Part of a small language model's weights: rotary positions.
Each number is 128 + 24 x the weight over its row's rms, rounded and kept within 0 to 255. Layers, rows and columns count from 0. Numbers have three digits each. The size before them is the row's rms in percent of the matrix's.

# layer 8 attention query, 96x96, rms 0.17, rows 27-31,58-63,90-95, columns 0-95
092:146169103127115127095124110154113176149145123113165145119114097122099145126092129145165111099160126116148095075131129151110085109142157130074124157129115114087126166144158152124135137186095138152121144093118138115126144115098137141108119126117154172094146109141136116151171143074146119133
093:168156109103147141076080139117107115097130113095144142154104086078093121122090102110146125106160098132107129122153165126136135140160128128144129123098158150109076176122086137125114079143120150137081156147083101125145129128126140140119130157132140137141150126108143141153143098127164163113
098:100127133116150119134132154139123136117126150073135112088131171092178174107113120151136113145173107100145120127169137145103088136121137114076143126147152132127107130123135163126120159148147107109167128083139121128136177154072160102141118104081151127106116092151139123160124126096113116159
088:103134150134136100091087151111116132106128138117132100171179157142146145127101111116130137170166108168148130133120175152146108131151147088100145113099096118150149141117100110122137139099130103139143093120067106097110114172112137135181089158134100119133120174145135104080131118131132138130
092:100128129131125124119167100120114105108119136107114107051157164158181146123170100113148086178106098114119141144129116140110098146134125137103145147211108108116136126138125131114113167131121118147138132086122122153111174129113124064114158117136115145119121109151144142109153113129113136142
114:114104119160160189131147182127105119168101168078100141140156139110148171147115070148115116103158174109086113114106137142130134114128136153112143122136155119135126092141123120133169094121165151148158115118171114118149114137118116102128140151124174169106120126129126132095108106108139128157
118:125118099127128118123122135149152157160181131158145158132108135143108184136108114132111076153133119113132118081102139137144109079095103125130103143133107092112131132139112098105128139134106089161132134128131151130143103150147144099114151123119150170062138117084112122150179091074156124149
119:116129110097135121114109118120132079113151120106085133099120111085176154113116046108140110146131118105123137169128153138142127140138098096138133131119142138192068117141101108129137105124125134144095142094145126130118141121191130116159159125111149129100127127103148143140074121125155092119
111:130142121109137162097166135129108148149144149085118168139143170092148167157153080117144117132135148152129124128180139151138112138143141130121149139115139128160122112164119116119141145142185160140153128127145180102135143153112133170174147132133182098138123138131165100181109094131092130146
110:172139135135180104096104091100161142111149130125124100109141129109148109115140100106174161148124155111101147117100138146099096172140125126094141169105116164146130128138143126138100134148107147141103126145084133134113139150123120101171137147151149085163128119070130137140145116190164096140
099:156122081166137129118157137174133125152156143127168108103106148148158137125182091125116115153124146096149105104114117123181109160119140129141115112169107093094100105160099108128126101146161115147112130094143104110150161120099152102148153175138160154111088118149103143135147116155095130130
079:134147150168159178165130101105104137116141132148119142136123138109140125129154117115132158126123159142130131179123103098112111151175129128063147142122119170132107135111110159131164058160112104089138127142183104153115165087133147112117128144119123139149112142119094142109109129148148155086
078:071128123138105115123086131158154158133104151162178093108120139091108163177102129089136107108137140147101091111121104174118145059103115138134136130118141118157099135130130107138118170139171118153126169109160132143102135111141121107156118154115141138134140118141124089094135120127176123121
077:096078145100180132139104163141103157157094094134156113145080098122111129115094133133130132117140120129077115162152134114141129094155135161193160124086099152159094179107093138132131110161135117147113142129132093112115161123167131121155107111162131116114121118119154145135118132132106113137
074:112131141144125086150118164083127109099105142081111119128159093167123144121108148131168117101142105100104117124176146126147113110115149116098124137143155132138128149132172125112121175129093108115111168094104110138143126189085132151131098129079140117149117113078133118135110144095125080117
077:128142136174144082145109139088112115111134109145118124141145109138124104148157133105202133106141172115091122114127124119133128119150166088123133131086108187141120185106116145159161133160101138167141150138148136116088151131133130174131089123097142117155150141148105164151111141121111136101
084:140073132106130128140126140135127097143146147089135130073118162183151103125172095123131117142133097073166123133093123085133120178173128141085139147196128146094136127125135119118140103164148091134107108109130132108110090129124139087099127150143140124123147128141127110122131134153105139154
# layer 8 attention key, 32x96, rms 0.154, rows 26-31, columns 0-95
098:125124121087139186123116078143130138125131171116129161147123097133124115154158100126117103128142133139110135075166131115130145099112070156141095136183155067119149152149140130145074132120134114148152164102144097133139083114130161127114120160155159136141119111145122106161113129103113140148
101:142129131097132119138147113118124163169112114135201121131113149106119127114181125136120116110134092111132093125120160132192101115152116144142137177134100166093133120184124106150131113133107126111113109097163126118148069114153094142133133157108137121121069088107151104128139107153126127134
106:131138140149171169147130107148122148130135143113123114130135148113102157171179160092125144129122131142101144167164123095105133159114157141108124140117144152118094148111146105177107160090133096161103166154143122115167094130055150141099132150124136126163110124115139134136119117188148116141
098:174083083155158119143129109108116137143105161167070137127137168124130148107132103113157145127134149131098150108122158085111139122138143181169124098157127085139112124163158125160150144116113128130161104116143129082131138118129163101153117105144132128150072140132119146129098112113175104138
085:141119112130151126116098130160137103149117089132142076116105167127084147094128108099148162125097147122104080105148121128107097071116126144091145150118158175126102135111128117145147144138123092133110156160131063098117124146099166168098099133159145146143130156121118139145146110128113089126
083:124130144125129101146093110144126137141129115114143170172131151095133165102112107071111122094123149113073131080126120096154111128173143135123108109086100085136146138185151163119125140106161148107127127124153136161108087093185132107146115119139134080135122139148111151122137154128147116137
# layer 8 attention value, 32x96, rms 0.178, rows 0-1, columns 0-95
083:145123184116120092170136133094133101124090145114124102130112116145113126084133141154163143104069109110122123135126104098105140119139139106132112143124121129096102177132128124135115128115095122125076173119166126183173173127139134120121084142138138137134110132114122158159093124165148113073
080:079112174167123126135157131151101099125146136170114174107126150141104115115153154105139103104184145121113146126082153157115099117115125143150133143165145110129158132117131116101112124139094128133141121101083175104097091127113100156123189118103137137165146115111160142125125163098148148128
# layer 8 attention output (transposed), 96x96, rms 0.208, rows 0-1,32,64, columns 0-95
099:126123135120092174107150116122177131099106126156121123090079143113109149134116174166105103118115113124140153127150071113127126161126129142094136107133141150125146108128116134099113126101126096107157082150139167215136101139105157143127131125105111132091140139127140090117187124134126134131
083:163166095135164090146093149113127116128135115101130133158189098138114115094147119135126154134138136099155112147129180140124099108130123124169124133140104110135121140121175099113136101144128123116073141134092119071168109092123067134131116105113107133119141132128116162145072141104115111108
087:093115127114119169123097100110121128137139142138143128108101156097111148156126124118127132132139137107122126105123059125091145156098095126088079126135140158094113146108105124113137144100145111177117151132184178200137126100125148124115127152098124164129107125099115104123160125166148095142
082:121147117116114203114156142165186144121120114142137133090108149115120159120104143156115113146126107118162138110138066118111112155104123144097126128149136133123183107120122123082140119144126117121152094129138161219137102115129129123134135131119116137095147138117113094109186129128107143122